config = dict(
    n_layer=15,
    d_model=96,
    n_head=3,
    n_kv_head=3,
    head_dim=32,
    d_mlp=128,
    vocab_size=2048,
    activation='swiglu',
    norm='rmsnorm',
    norm_place='pre',
    norm_eps=1e-05,
    positions='rope',
    rope_base=5070.0,
    rope_fraction=1.0,
    qk_norm=False,
    attn_scale=0.177,
    bias='none',
    tie_embeddings=False,
    parallel_block=False,
    extras=['capped logits'],
    init='normal',
    init_std_qkv=0.0687,
    init_std_o=0.0,
    init_std_up=0.0687,
    init_std_down=0.0,
    optimizer='soap_variant',
    lr=0.00487,
    beta1=0.95,
    beta2=0.95,
    weight_decay=0.0,
    lr_head=0.0054,
    grad_clip=1.0,
    warmup_steps=200,
    schedule='wsd',
    decay_fraction=0.581,
    decay_shape='cos',
    final_lr_fraction=0.05,
    batch_tokens=[8192, 16384, 24576],
    seq_len=128,
    doc_mask=True,
    train_tokens=92540000,
    steps=5986,
    dataset='wikipedia_en',
)
Each number is 500 + 40 x the weight over the matrix's rms, rounded and kept within 0 to 999. Layers, rows and columns count from 0. Numbers have three digits each.

# layer 4 attention key, 96x96, rms 0.409, rows 21-61, columns 0-95
631491577500480524480488477442537491533449475572530538541553471469562401457503483532452520528451537509504493500503578526577483517490414517492478508501541536500468533529486426536490544610424514539506485485532535445490532539540440482465395558491489402456482587481468523463538501473536522473
481464466484466525520483504564496553482432502411581487478542521558483520486551522444468470542459507521473488554480486531472377525543513517526410508587471452495485476525520520527527520515498562477504563533540505563445522465494514525504551559457479485457504494442468571535519492558498441512
578557510484495496415508516466527487459530612443430545510522439452391515541471454495586520479539566489469530527573531530454524589504494528503500531459453475404492405542506468541545495508565504585490571478614493592490504472573464516452543572531493475433517567471472489532554469514543536453
520498478452507541525421498531504479474489572444471478505473524395490560486476507488470519518512449541471533496482432520474547427518500488483497520537486553490519482510495491511444525468590488448553493484463538579488557525491506507480525511489472476498483465520595520394517541512549496540
522520449541484509391481605518528522501455510469493515543416443478540482502560462464507535506495447475444531441530429420474489520479474522484511497472472467509559411486495458525502485553479520505517499475428481521491523587541543468528491489565455545508414473488485633465501427537475488462
507491415438481528503540459449495540557424486481454461502441462569585557531451511545533574491551528554459445476541538487496459438443503510537469467563480480498388475474445524546500505564549525462587593530503524491451468490443498468499437499448410528416506592504480423576495468512484484547
537478437507428531463459458519462570497469474498434466497590561479483501509512484529521519495538519593485515433493540460541576577480551522521406478498494472569513584431480444506486545503518558572465573462406567494453470462461618509549377494493530591460473479532511514463506496424498535592
521567541473513467439545500457455566464472546549489445473445539546482482503484455476433550518430495513467506453517490567519462505515566521465460500498460441549528460505533455514535527481437482548511486470492555393520532466455488462502459580503424468556527495479526508468560457572456419511
454461546529416498430569512535478477484480503425512498479506485507520618463519441612455437516508468458559538556521494523488486497490501554526514441482489494510533491423563495422508560499512496491555428463509488509502585507478523474463523427541467572470475543480499508490499504412517546567
509500483580557595477473522519482472511528555508559408523464478506566485483626475498489529517454498508541511513535512512556581500521468485512503536430537536475493426511499546496530437509488551545535453493468529516440493454510485467494470532518486510521484531504498546533406533497508449548
490502580462472497516469598491447510490590518446472479509484553524514430540451517458504483515504494504518498445505509492546439455456508443516513499429475532534551566548455489489518508507528534482505552560533540515514523495490441445527544489564431519484492444513522538567533574510460470484
533468476551560522501454498522528569424536498507508530570501478506566538496580467534503524473482542483522467504544474488513475469477515501504519482491501523502519494500450474470527467535499487490506518473524479498409443532468449501508435511495518523508487501477521511500488485496467548525
446454546530565515492482487532465553501490478513523481509448513494523490535563515527515508456458511523489380524464478503487504490437472503489479513507543487488470480491505497446496502492527544471451568505470461530417453572467494497520556490553482468530520491540561485535493437515444482512
537544506480483502471534448525529467503462489500485495471555525551493496528438546501466492489474536493488534535527531487545468511494499475532574489495480513427485550505469482531496516526479485531565434491511556527527540459495436440450496487447518482487569514472463480514503459498521513451
523523529501526515477531534529511518529509490488471491524496488494533531503482476447479506432516463542497485510466481487504514510499508499491481525483501543493496548522517517467505463485550517528508483522508501485562480521491463458541498546479493465491500500509454475553519479466546495463
575576497466479498480580559484535471509476549476475615434584416542511455481436508486380512453504457532548553524508517432487484527510466471517515491468523517531500459570497523535532596465536487514512503530452495477452501478519516484494531525479493527586460486577469492494508531493525515492
503428477476461477416516491488538498534534507489497532437536488474478519485494478485511509484477497471493532505496509510538506433468511530473492447452541494493536481539547494570496537460455450437529543448539536521477505500473537419463557445433475459443522531513505477583509516543469448523
606437586442484517469546495562489437433538447460473553534523544571475518486499491531417446515544476507509539483536481487471475518468490508533487473522473473537517511556469511523533490554418494555485473519621540557506499506480553429542444457550474539462472490508471527472476518472468533448
446479576431545559502519497512437531483477502513444529553452554517495519466533525498547538518528483468508435519442483463477533504503435480542505471499471435521450455506540504467432546512519507461463515500469506495458459599525516469526521493524517509554483508468528514399544461473484514492
531509431492531473514519520510507444439476555492424596469458532458514529470495559515497509562467527503509517533428514475478456546495512521537527575509524543523511422511545526505496535488531532425546462512488475540500534496542538472473565432526490477510461560484543489512513475550512451554
536529485482481483536477481491539557508536500616534489526458506461495490518499586468483541535434559516487489519480475470495482503556531461504532522503544492493475448562461503528499490483491456552467486461434460403477485507509420481542502484536543518419451472475539430475533505532473460475
464503501530460486469509469562439492558488514455547483486529432557546443507543435487576480512497469468490470501477540458484453516449505506580523510510523448501504395447471538529462523534533524488597458464532448469513547476493532402567571535523525414481475476490491564484549483502489489535
566510562480494527546504455508506522478498505462457470476444549544555476482547502442554493518524479444507470448560501502510423434542506470476514524494566497546472526499448466476516500483476446509492511524424563484497487484513496514554566562565464535512580499476480524515469505542488586543
498484489484497564500471494546497426418461553461511516459503488573501543482501500549495544472482494543509566478604521480521576472443559539556492563526462464513477554524508524492474470459510494483554489463492520459513494552483493473461451454496481398513488546498580477461438496562471515448
508472447534529491500494398544464504469465488447534505491446490496446484522493526525435532533359398416439461616524489460518520537543483490490486494448487440504447458460584563476508506494475508533548504516531487505478481496518481488505535511533439527455451507576459471499459490549542504470
508500463503465568511534520531430514453488499581436565439521525466489531429488453516476460521530482504452583552483447507504549441473454479577471478468457545540391472500463463499501456482513451537570521491486458561458461484465493529574522518507464424502485519492477520497494501471462473604
572541452444545505500469544515541469481453510498471496504490499546571518462441472500494522515524484508438491525463432515509503519524539493539491472517515443496460457483539531536543483515458498555509457528477523455447506495475577507486537427505488440522573546534575507495512492442548548481
469418529523503511520543527470494536509518470510494472506457545466476580486557494535569536465493571446506459465459483487488497458499473463509528478510549493537501508505514492448521464519491455541440524458470504482471504476446487521558563544532515525496475505459498478462497478529447436524
483476547488469474487561497470490564472516477518484477525482484486509510542523502529501511506502523417499506462477529497485501481506467487496518509499508492525451498517494488487505498537442464495456466507466493491469503491462522544526509483517494517525512502483491503453500494485443482468
515512463455496573477495469509480434501537521479505540486418496501429449496476545487561485503468461503449448506493561544510548509467469488463444428505496434481505544437494451495477479498534479481518515462514492514540504512509492554499510527573497495540543509506530503467449497489525549533
481493474531485525540511496518526482509529528555464499489475522558470519472499467493502483522518555489523453521546512480469541524480495495457464529461571485493502520481545471511570467527589452526555568512444456536568511511456475557550557475491456487496562524474574497487503481538483467528
529503529544547504486487509468460523488514516461427541478495510466585484532505528503501489507517517511530522428436494520589500493506517473449524609509496528520487489537499437468501434500447547561463541499514511492535493423470483466510488524488502486474518483542500503525514527533538520533
500539475515534484483484521552528509506516487482555448530541552557490540480529484424479511587477507462480479535439502581517532448404500484560442430500511561502465544463484558417520469561505521507497533511471534403426504446470478545537467498501489493509485495456549477502530498526490499577
422462414423512486448574579514500440535552433515493551501449426495442572499480443527472512515523545513540481500534552498516488482453495543587533547453518520477549521515523447493512467495501529547504485554543468478466489482506520512521507464514510493503474565496469523499461511520506507471
481542533477564508559478512493438570467533395444568559547508550551515450419503527471508417527484432502404457547484486568500550476459471493537531517509535530503481480409465435467442546461510533442473500515461521435513463510482507540564596413520510506544493463490605544494565490466479470545
471461507423524526443528556489516512501404465541424529474522470518549490548395419544448493413573479510515485505565429464465483505540498564492540576496485483545602527513472545507511505465491495493486545466538560519500488498522440440470477519484526530434564473546448538518501432560556543450
472463524488585551466465519484494476562481447551545568575493458493561527537469482455505515527466500517521479446527511491507506397484501441507518446479508457496435436516508501475425419496578534504469477523514511509483506463557473487431515541483544498479461480545473529467537508499523500595
482491532506465396494487580542488537509470540499561543510540481506511522463438484471480469491460570494520499472551543510524465489508516549560518507552451473445435514528501466508480540516472489437421539526530552500526528458503544512463435480505467459456553473552537540485458503543486538534
467525499538552556523461531515483412558531488527483473516489509512520473403544514455480540449541477523481462554564505534576443461511439487523482513483490491467459491504529513476543497471438549410473477485500467487501517513489493452467485616470548513496506554477536531538529515482446532473
529516542533493459486594546523599485508501528457508493498470410507508526457503490525503450497505462521471471494524473461461527519530439415498490507460528463460545466470450458485472500480489444455488518552462450553540592462410492503460544562528517495508517487457533490529414507533476470502
567494469501509525523590457473559526530493487523483496514523462569550503493581497474496489443535566471551466470498541515469544549478427507475446495475524432501526526525573505495521537470481486451518482496458527502521515461499467496522428484484448497496539487492478430482492550532518515545
# layer 4 attention query, 96x96, rms 0.391, rows 22-61, columns 0-95
553487509526492475540541513532540471558482501491496477559551463541492505470546566459530427485459443468454461462438505511441443476498455499472509567492504452549468479489508523504479518567481473483519519568508454487500463579494506503489548505550538517500459549483522500444509545507491445552
515503467521504451478509444488482501467503528482496490521513535520583500476496491491536510441531597460478461484569518485450527469510527508487507490467530498530455531544498545448488561512549501408463463551495486485492524543628440491469496548473551427440500510547466528454540527563458449523
460488478485473445514544466585450529498516510477452579480510490495553512470480522492493523480479461447509529479496579512488463532487448470505450459503506445515497552481453550499490480541450515500499437507503553489500438458507497523460517540460557544547467519537478569482477521418561496519
438502443532477530466558515556521506539477447485518478503563478487556446512370488459487499591527511571474516481471477488536467419579503514488490483400501526565514430482463486523567514546514543517586486536557589523475477464537517520461518548499563465538493498477410509519533535526493528550
508556492534446510385500473520525475498447543450490494540578512529440488398491574516470528464436418549616489479415531483569490507443442503503470480460514511482479479489473398490562397449514484507528499533473464434470520525500496480491549557491533505491497508449510520422467535481460542529
492516481495469443504449480560489504542486444515525604557419558590509515476512471474489481537460554477569494487458383443536559454470382494575445547475531542526495478517456483498496460504494495541552603494493536465592492510485570497467571507491546438536472467474549549471545526542499527423
421471482556455464481459532462528505585557436516601533459535561504486502495473478497441488472486540510501551518505504569494411518543463464467494490482506424491506450395539471492471529558497562451536594553443565495435469501603578467472537469510550442499452515505529521491497516525445527507
490525530507512476496574516489463475496444520547489575452490520558504554498547546415467462518520471474524494480472469519462573496607528561505461552462491569422484442495441524512479449512487490541503514572566568453482525410426487556489469468538507496437551523540527585519575452441462437513
536483483480550481526523478484462459466481521444536478502503510533453528590474473513463517503510512553544524459504519497570486484529460489462510409510578525535490468503564479455512433521502511515441534507467530507516487531473459448558537468594533468527444524476454521541454453506525501597
444463502494493464465468470591534454513574519445546529469541499528497422478487487483560478420496528467432542486418559500551407482551502506495515493457502528519467570498521463521417496507458466496474505443532472491517487487466499448483496462510497419440510468483509441519512529472490507537
498559498515466443555509512503457464503519456465470431490500509512434484473533508415584501483447576486436504503518446473520498440529428444461520471567477562555543541476473529472531550459495506523494472499449500427503527481458516535459470541462509435498463425461508428466537472541497473492
518552514485498493566488435487455493491573454497533488513508500452470546491484527440592415524528514460542518502505459478514502460467505431544514485536497551584518481503526498468532524457451493532455471456421523420524437420482529568424490476488493483479535424492497473563510538493512523539
475492488509518445462457547537525529462501470490460485576450565484541485502514515529530491460508560492543522461443530512479504504476494533501400484486528420520503509531387439516472474543508477552507554511508482487503450504485495540516506512579488509497524552486588503456532510476449581405
479503503520525541478441535504514488469480521526454538526474543485513446527520546486493510480488521515501471461508578490544505473469528548442473517468624462463492489477515461540546435484485534499485466528532425497512501558541537454447481458506491494509544572499567553493473483436450498454
487487478520532563461476527524535473497496499530489423533481466538521480488500476479471612531504504535543478485485472493489511515514570548486473501533569513532479488464408474497483547474524453590468472447478559564475426533452436484460471470491511474426468564495482524500521482548455513531
617551460464515547490453505420542530503439508508490493533494515469546469473549449577372549500493483564521444521534540488494482556528464555503470476462573522493497532501538513525530418551484534464498571545496527537492512557527496483512531567503508516508453477489522478457554500538433506420
441498425480499477477460548476509528525523504547508458481453511483518548461467438406488456514552518470496496526501439552480573466491460576502485414495529547555548519544556428497539492460474489501472511530530504498496489510478490540541491564561504512444535461481480534458485553476558513501
522510476540496489441521567460508516481516529557479474524590421383493470520474464526483565496484514498520448469563552501541500512508495569408486475445555509506451502511544564539518445534604546522513560479514504496478537509561425495432539449481509456508461563504524575528446481410544537498
502463529479495527528534498526442520537468479509465471467534496421453527498468490519455386509512457477569503601554438501492503471502510446490533491569474448559473460515519483494491544514438514549487496460454514488484490519478454497475527547503473499468469436426520447461571577517454498488
447509479497504441421508540407505523494513446471511532430543467495465530520489450493471535464620415488497510478489484550457498509556500490560537554460446502450505438536480465500466461454518534496509432550488434499489557512510570515415444528512487526454440527494431496535537476506483463529
491426435571518465514486464575512498506568509557468464478395503536541510484460491548571495602500459532464469500589535445453478499541472541526532566459476469500521532537489460532526570468497495511456489448472502517493439516554403494480455490468477496527508438494530428547506476476486434469
485440459555494409531518526491410451533468574508494526527548497547459529503480468529457481418513493452503505583513470538539562500540458502457454470553474484452510511516545566485492491562520553529483405540590496512553545428506460474503461484471548556534439523516527516522468438508517508511
523517497535504483500557516478538487499515505496459436491561524456472493500514537524528459451495453466436458490409496538507437525492505531521506505563501503479553463516509524522529457472464493554500521438529481454463402517496513570516545425485532552537506502440560493470503488428513569565
528506505405541509570552507485491444507511451522481475510410493498545474523434439454443459488550505443479472444515476489566414520467515533469497414462462533493552526454507462447417518436428405519485500507515488472523507531520450535447524510554580500487501423502454510500494546511487463498
491501485595490497437452458551560529584485544442528434536435500486502484486531462477528500503534501500542425558437505525491499539473511462462538487465589503499535457542526489465471469505487517529499549463558470515444550562513478442515453457522542436498415456446463516496566487486508516509
456541482471456515531588540520422522535485507502470428491460505452449515494520541499462487484484503485553508479457471548452460439526448582496479453491547534503505497480516512498444559561554513446536541445533524537458529449514513472470443460533464555477464514478493492509505506540458498479
480483434472438549477511490415518538556498444539538480468572448515430499541443525439478449525520480494471536539541408507463499481515514438534464512548461517566493452504498549462513544483461523481450470530415534453500532399505528572460526505508495409470479381492441474535598545551474495579
478510496473506477471517528463485423524519528525543551529573450495510482494494480500475502502505488519498492513568488486455538501477570473560527466513524492535511501495544544466512486502514506459519499506498542507496533507522499482532502518489507521500466491501439563528485490513532521564
540551493513535467555476496502427526513498452524485535581393484508488503516517518488533484470480534478536516513453488441551499472485527507491570516507542464507542498511518493492469471520470482522484459540536422540508484479498519486497438504464510556463525489511570519474517498515458534433
500490523508496484551504482521488529511468526460530512443511511491504537444482538545464513478509458521503498449542505528524466548482454503485582531483479441497483504532513500595472451517519491535471500514524494524460564542562500485483514468467445512493512466481496475460433520551525451454
435440483486464493439481536520478428532434559471507473468545532518463467507560559531487534487477543484493528500470526530461631525396530557497570477444493507554510442450481488522517449520547444540538526536592506502535474550533471509486543497425422486483602479473555445555541460534488484459
495512525516521526448514569535505538515498522457541515441485558488520583516541477490478458500511490505454473475538509520460473593474523502548495540495521573499466444555482457481426498530470474440478482547499452546519493503517499475593542416442424481488453541503471524452515538482523492483
478570490449424564454490545536543477462534510529362508514508551493578516457578495476510532468480556552457496454506477463526486529451489508500478534457538536454465555481524479508496527503475533458459475505523548447508500540506485476460495549522441541496452496414558495464511515504567505440
466515501532482513482502518433490539495513536522555475521519534459520520487443468528498501546507488559500468501462475531519551484492484509543536498442530476533436495503545458496441450506483461464465447491474525544471489471476470509488452515511510551523489526485539573526482491521501501486
464548518537375486569458443537499405469555567514539444459475468492434491499500518492514477551435453494504506445461461444539534488478425495478474479518506420520486482447547512493478476424468498529523508535509596405473484488508546521474538516443505492546493538510461490551507504494515542519
393561443520503532511469461523488430433591506479426503544488426513459510532512530461573463552479509549508490514512482479557504532534502511456462462565421567552487515542494499446552485498469464447436491477491470443424525441429535564523459534531508485411489479474497470537485501541489544506
425546518524520503504430513463429579496500491549490460544485486536506526474601495512447512562435491509480494508444497541427492557501445531472480500513440523485478463453474557546501456506502469476465480529535494495498421518489519472499573494520446497570550487462477567521570450522490517475
528521489571503515550422520445485469436513531492497537471476533469454495560532441507583476482477527468481450508479466484513508577559539501489493480538473485481485498487502522497497561556547483507464590543560566500481492427458485464495522436494429577473474486484535426480411536530528463523
495516471507511522499431492477421466507504606565498562472499510462519528480495539500525511472479464535507439461517438434510512442504462497597471466479519530479511490558482507545526560515522511524485504474559506532481498547620548449519513516539472503488423437455482523489548465529432462413
549414502573479405562443542515590515499486481503467513420613501532478591487460552480463539524470473483520529573531516514528483488509534485486538484521587545498450504511438536478505504439570491552550474472521504530536529501481472486557515500520484538520560499469489593522547452542453502482
# layer 4 attention value, 96x96, rms 0.36, rows 0-31, columns 0-95
464458523517512501536569488504482523491483488533554464548492469518513429457510473472543523452492505473488493474456546442466477500536463518504522463559423451456575543603547531547514501491458444481507484495564559541487471466543450562464478439514528469465527576418503465539502523499502511476
466565533542601506481516512501464558531448537501499518411561552592519556381520483543548544466502526538511505459564569527470478509505513491423513432507560468486457502498458489515528523527404494490488455585477511526545470510509544443457492523514508533524534333548487532512420488468529430600
568529487525516531418521523517539591478513426522516415504548559548436511506495557425440561516507505570477514492525507580518529511497520513534484575488468533453487434535469484564464517499521508433476467498501519516512482506497515576450553519493559521510484520563501451512540482516488482460
478487465520496515486468423499466539520492578373538535479481482506536511512485477409543497529516510464495448565542468523578468552469526468540479563491501513492525537496407474582511484507481457532504566437507500581511470500507489524496477486395522528525588544494527496534477465468497494596
581550467488509486459558513470484530506458534479473485506450496416482504527487553481532537474460437488492445527510512445519462537488537501510510500482449511495476528494484453489505479466506443575507501489480461557445484524469452499539466561490501497557586479533492543478514578467453513495
486529523489538490552461499516478425478500516542535476463515517498449409474519424493501456557488515511499381522503522544543496488501422483466462538461521493520447494586472480481495501469538502508456429546508498461517511476473451489483557432491550478504507443498465518533562489446503535521
453544467593518521576519510514456509550522497488462493502553524489444563488517480442576487476517531540473530471497526497453532510511442470490531547498572450511502439598550552523545445517431613496456511485510535470579470468493489501526517530453506429540572521485495425476460466517477508522
497430516430504499457503485515456508501511441436530453518444504546534486533488476504537439490539546432436422567491478508522490508487503481474483504468486516528468529458448523408456550525583498489509457512448473525540455506533553488407531547547471553513513549513457468482507524444546498548
512500529539456487496535479583533486526481508523481412538589558489485485417497494557510528514466499548451516424502494531536484500547474502469500536515467497514469473521458580538548480456468519453531486559450452485482537533454479500434456457510573465532540410479488435436528517490553497496
482556493511529514475562550496544602437549464558485439489467465483459455501471510521457492522390442580492523519461512451474502499501479537453537477470410498503511518584536490539511448545445540476563549444535487528530493463546466520575524511491511487512489520513489423443514511505501474533
548476509538494519495536426460484530493488489535514533543463536552529502468526434510548504509431467481487516467542515496421521537502534489496500477540451470459486499545391509545543487530347491509503498530448504504575425548467467494518477532469483486497502508517505515584577516475524519594
466604522464535542544492489495486402502381435499489529503564514496521539504495488456549483489511521500503439566492439505528496456484483512515473465438487450588514512466588517520546504508486565445470472439491513467479454540436472438527450517541515488475461511437495512476484526492562517518
457510443501491496518501467464489445449490476524481576544506495550480537491578480533546523535490466546454539436501460552516443556468573489407546552457473518557499524489463476505524491459517510504442489461499496562487537475444471478485517543506507469513489493471495487461482461477545515550
544460454444527477521487486522534464525491485467506499489447500521520424541519495524519471457512473530469435514523464503492399513505530430504439518497477521464490510492548560533449424460504514452554491452520518518539499409500477464483505518507498474514389473542523487495431440508434527451
506547473493488536468449511435462511499555483500496470484545483491569477447516509549470541505518517495496445486522471504561514534500411465478556450530548573475525541493546522573530469495515544487504527451585500415417455525476505557516568492520473463510507498567453503526467508534462486528
503482476483492476529482511507511524531460481488454495431507496562501459451565507492476523463514472521476580463532564472418554533443458462506489559448550459563467497494542515542510463462479557479468476541482493529495464491479524485573479531468480511455445529483484513490507532496447516537
479570532508540496465457513480550441452473567526449501465509535508497545493476514537532501538550438550534545474523529517486497467495483520462525532493496548536479487447477540465507458535484477461505470492499499462565505539494419529501530526476458485514472512475529523489479556462405527536
515472455441596546565464518534541507436554544471538553469435578460527551542445470493534474514549505525466534464544553554501503448529541487535492489519480553562453499500503460515549475592501515518515465503530541539489462509506496517496537476504496493500507503494431456508531565558501526540
515518539470474532500522494489434508562466481524502464549492465464518450497528497512508498514517478558521535429490517557489528547471577467494478397485450553509419518527484414488547518545482472480453467456554446523453458491514490498513443526446533517500534472517507475577522495519454474528
549545451476439510475453496482462506476593463483537524506518499514556497503491475505527529520465491418476453529519530505485517509545533479472494517474422540433474464449466498557453552456471528531492502444522537552473502525464398454490469550552453469523484582483530520495472534500467514524
521527521450453493565462515587471510506479455545590489476512496423572460492498481448534472496399517506478497469508547500461403452508502557521409539479470531494468426476516573534449500501511507530519502451448489480544498489474480471529462529490486471583470521563489488448516510527473516475
499530497483483572515541449490457492556522554528477451528580486455537553523486519562515500537569554534503519443526504436469514524505477459489478559555460461539561493540529466494502512554475498527507495509479531492546505576469497548454537451575420526548484433492517483523467540603462491470
470550528489500406536530463537526458471509470434441474501567469475463502510537498468489546451506408547428437507477487510506435471526489508465532520472521550550554477470492515541586400483540422437457483498546433440502467510487444574525434585529483442497512452506544551439394502484562495441
454462481479511480484525540513500511459493435539507433444458526469513446515510516504528478555540589604451474485446509539506522470527412479618429479485490497539433511487480563492434466418498542426572458501525515538439506440513492453546424533423509550444498569525468493442546496510472494533
510506421487457407534488502495533484563438487508541522454450492478534498557476468587456475449501497474490477529415491488494480528484537468460526573504478480450530535495504550521504490514448530522438531556525509496550437485493535466504493510513568518470520503488506483507508444520521524573
489522483514555486583499506475495500461410427559508516463562435537494507424524522471509510473452531474484543515475483523547515451501528524557485539550494488502527476493538534513482488509503479466482528505511484457550448529529473485511484528513556522522494503467464492500471482477541537476
493571515537490421464519477551497501494496518558542531508495483504464478493491451485535464425518472479522471497514450561539430495471494552565528487522521518475467471554533450542511432492481546486476451498589499436484488522569519502536578514540527499519478492480514511524502480498601408486
494507524449498493461456482490442440529523610432500467452534526441456550548559411500526521507569439388548501465455437609514519509550507498532490510477534479517456523433499563455499444502507466555546462468449511521481518493533576541457509462546465469449462471542523566461460508454579489483
525493546542502445514506506463485512595486469511495522553536503549488501504501531484435426445482517552517502471517456459463461505542526554513486526521516452431494512518466509507431464492536539465555509456486578469506523500492456465533411496596455499510504518527461515479530419492545503540
511451536475533536548497492489540529490560518517455504489492491513474583453497446494512477532506542522484540538487499545497464460487494455518503498512593481511454503412484512535483480467502519481467558427547471525545574518457508499495473483525428497490495596517487464563527453497500527492
489431540521521451545521511558553485489510575498496480516540528526441491478501526480511537493520490468534514567459520486502503473537543485495462484527458460546487484488564463558466484475506515452518477448518490535502525499536497499465471542511526523550466483526458475501481472552467521520
521529498469510460486466428491465485574481479483518473522447547514551499540501427468479610489434523485461514520522464524514429474517454463540489567507534540524509558450438403474532453486525505511493510483461470475487487501479525457462516441464521486512512481501508552585492525447515500539
# layer 4 attention output (transposed), 96x96, rms 0.321, rows 0-31, columns 0-95
416455518437531504428506474486579478520485494503473589485469473482496562516506455496518553514486473470493543418544546463491541471455465489485473508431592532461552540492613516479505500532472473491489559550461501521537456519532525466531493500522480450506405503489532520495540474512528526590
479506473529504465501555448514451515524526480482427522468460478507489475543482484455573530503515430511462454490500577453546513521568520486581529475563477436544514593512537591521508485594511508505544441541526515475521591477508450499471447502469519496481604558425463462455447553617489402488
486496518518481538592506473477536471525568453510623548540478484507519528476511556401588432468473503497463449533535485527471473517470551450511519518508480517422462521529479575520436465457470531509488547533482492470540537526442458535477489498461412595496527502423507467582517447481492475522
549504461502482478573499512500476466474485508476498538442476564519507438480479501455541474467495479427465514474575457555533558541565452528468445487429541499482532514506560434516498483532564474534485503437554481453483516446483586476520471513510479498437492455435473536499429538429444472481
572517501519468407530527530530473407514432542526458508512485501443470456490587482512547512500510470463545477431514403553425496506514544590512560497469499566455479507504482530483503526428519505514479493501521516462539535523490525488502478496477542402540519459493526535565457497506534513498
565480517491492488497567515459564513419543458535592533517569475517516507517474468488498472441488490505553466495444531511535463582505427537498505539465552445502493497499528451530488489558483475436578513575437483522475500426525518540464527513455488416504512474512482499514486497449528438526
498508500496565572425507565466474413450516552536437587519496461541601510483532541467502498534468519517524492466555547501520508583545474492463461502506436522519493449506526481457482522526492473488438518499489539523510548500493499435526525514445455542504437499449471473419441497586460471474
620476565559481453506467539491471618480457517454439517471456550494425514496534484508547534530496471458499510521498501464522461488553469460565538454452532489422440440496524476517510499510448536512537502515552449545427563516496521471465557487499492470460487504466427481485578485478494499567
520487526389446552531520481501505455545504495497510546529467454425500544481454496532522487504425505553481484516498495495501453500453529567522594491547487506451543520461525503530525481570505466447521561501486470501476539418544477536551510489539460530508474490553472500497536492562426440490
507543493491432505441456504482416434515545481556501586501413485477546428552530487460476545489489567448535538522525504519457468554476551504436509527501557547544535531509511558475515501504439550529484550565457482585492488533470497441506464485519511500490518528488499516553528432578508485505
558533452441459477487462516468535491525484482514373515427405474430492546504485493480535382555510428478467508434538498543456487528531475458556415520507564509519496499496531536553519496497510511487498501494495421495458463472480531520477474522466509466483513567473508493437524503502513471478
519565510493436574458502534477485518416542476467436470478531540515508443446473455514496472437506528509555533492522529431524513533574466523526523459489442527483485535557515535478462517489517522460494450461467540593514525519520440527454539444571497472507468477519520584509495539470484518507
525515456451444560550517469504530465448556540517448435445477478476532479499515507430540506465457498441477558563480439436522505530503502425514529557429468413517580460460470472545508504499501532437522474490527490485503471508553479504479481519498499470487514494524434561482517525551459502483
540519533471514477478500451531462494490504466461441515508541593485471520508484566477512491485473500487554557541451480557536518562400441484496467451481427501467547505451494461475450568474496442489566511450539459502517441536399477483489465527475534449477545513494520470512521546491502502517
524488515481529456434519453508426473510451505596526502460504578563551462434540477474509516442470569470506434429481501479513472447475470447538482500502512533480493506516499552507457510506455427542565468467519525507509481480486430548530535533505504569515518514519440500491416489504510529506
507527484422602504552484520470507529417488513433483434515444419528522482462504509447494508484521519481432461504464496523493589537541504445490536515581457549518558526487528580487562562518533525479524477503493448543484508558500468551513489470525544515488489503444487500476473489557471481504
553478398541519527586467506554465519466460508506494485535416516547489452532526552440416475514526484508500473540473546487522472499513500543486496500546512495525510535470501479508504497472449502404532460505520509496425450487511453505478485488462489533482489541505582617517466467574514519489
523463473499427446473513598489570577482551532529539549514460516517559497541559537505489504435531467498466512535535522464514532488552530529503458522530466454481535559507502497591451534462564418447496494481478508507504529550490455481507554501433539543468502563515473507468511493535573539477
492477486485495476485438461473510499481514435552508447503480520464441436496508500555541509471430489465519486473479498483492556511500457442482490453464449502573535450446542560540488490465525550490497568476494513451504524519528510542583551529549475450542487517494557521552537497567447416465
546485434479516495555424441557481484507478547499443565524563537514502546494536500510544453498433446466547646434504468518480488475499572469504495587523519502449503502567488509500478499483519526537484543531529457513530551526511513576496468486498495485470522540487508606485490435499506490556
463532494519487563507446546429501459490433468435557536537555575515513477532502511543517463506500485519527564488496430590520591529459583524538490508544541558470481484472440484466509490502525487458476560610545482474464535503506479526491546474514458414423483546541492460512473504492500434529
406486492474469522542433511459498494488417584539400519528531529493475486466575455566556509478498536526540423576495564513523393475481463472473442498539468506476497581473499504481530522466501516470459542496473575472501502504427474500511512575491473588456521555515470510519523444477533448481
528466539460573588529536492534527453426515489555488495560397517482517487489507461461546535495473523481471520501500471508529465565452501602587545416510431523464485547507558494514448514490448548444465519482542473505459485497522490546475552536535485472528540395521555486526434469512509574449
564462524465479533451494453490459522535522494440618484511556448486454448475506537438439472504485537550469541461530562463492571620522537522517541481504509491496519452543525504529554514475478489534462512492569496525475485571429480555535560414482589506461449540532543540470538457541426462571
469525537459500452517484521429482538508521469504404469457535559548517507575484510453495432480528534477443543517506501435453533538506477519490497478549469509465542409493496508469498503522526480534571549492532478521530533479471581452484482450493511478552489519469509480455512463481559547466
452514481483478550483527515446509480495541449486538541486531557545476528492405470407521511523557462563498515532526506486473491461513519462552526409504509547502540465467506550427493512537509519489513491544514489512482467475523525532473564562488483535542507473538445538516430519470547538561
493492490509476518428480453452459504500574394552525470438520500468561512583572524494504471582482543484521527490506489473526508491497481512524468505469458565496478487530530467460441486553474485482539450530418541499542465493492594516532538543508484513480603377516495471498494528452470468523
561510508471583475536468434544559501481523531519466484481503507546533569512505505541418450472502434515503453482489468530548467427539423570588555485499499435511510477566446486498499518562541525444502527512556597496537468500426474415582534473503449572441544493527557506484558541459484570448
442562509507502570424403527533552502552451527505519423482542540454511495474472519531504449563422508538428540541551558490529505514504541517530539509456537501563450494518512554466539542477492481534555463462580460496576441462482505498467498476449477558481493499478480495544506499486478535531
536506486499479531514442512523498565547410568496537501556486473492601546495396476447485528504416484521487532503501513431526570509554493449478499496478497460501488513427490513518497554524572513512476455499511494565478531501462504539443533530466520527466504537471577485471483579482537537427
514493534528514530508553552470531490496515475480541515541470482490488498501400564518515513484474476495453501465517535537524492529423475494405526450513509525469527524498534499439556556509542484519543486499535566449537535522477464513459507601504462472538548529548546553454545527483529543523
552482495469452499517524473560519573551486436547469444497522518511521530475489522491542488504480486502469413494505439489540522462565463556483528487526528547481538422480517539553492461479495479436456536499469488491539484482536479483413490485469554453433483499463488453483447558461526513493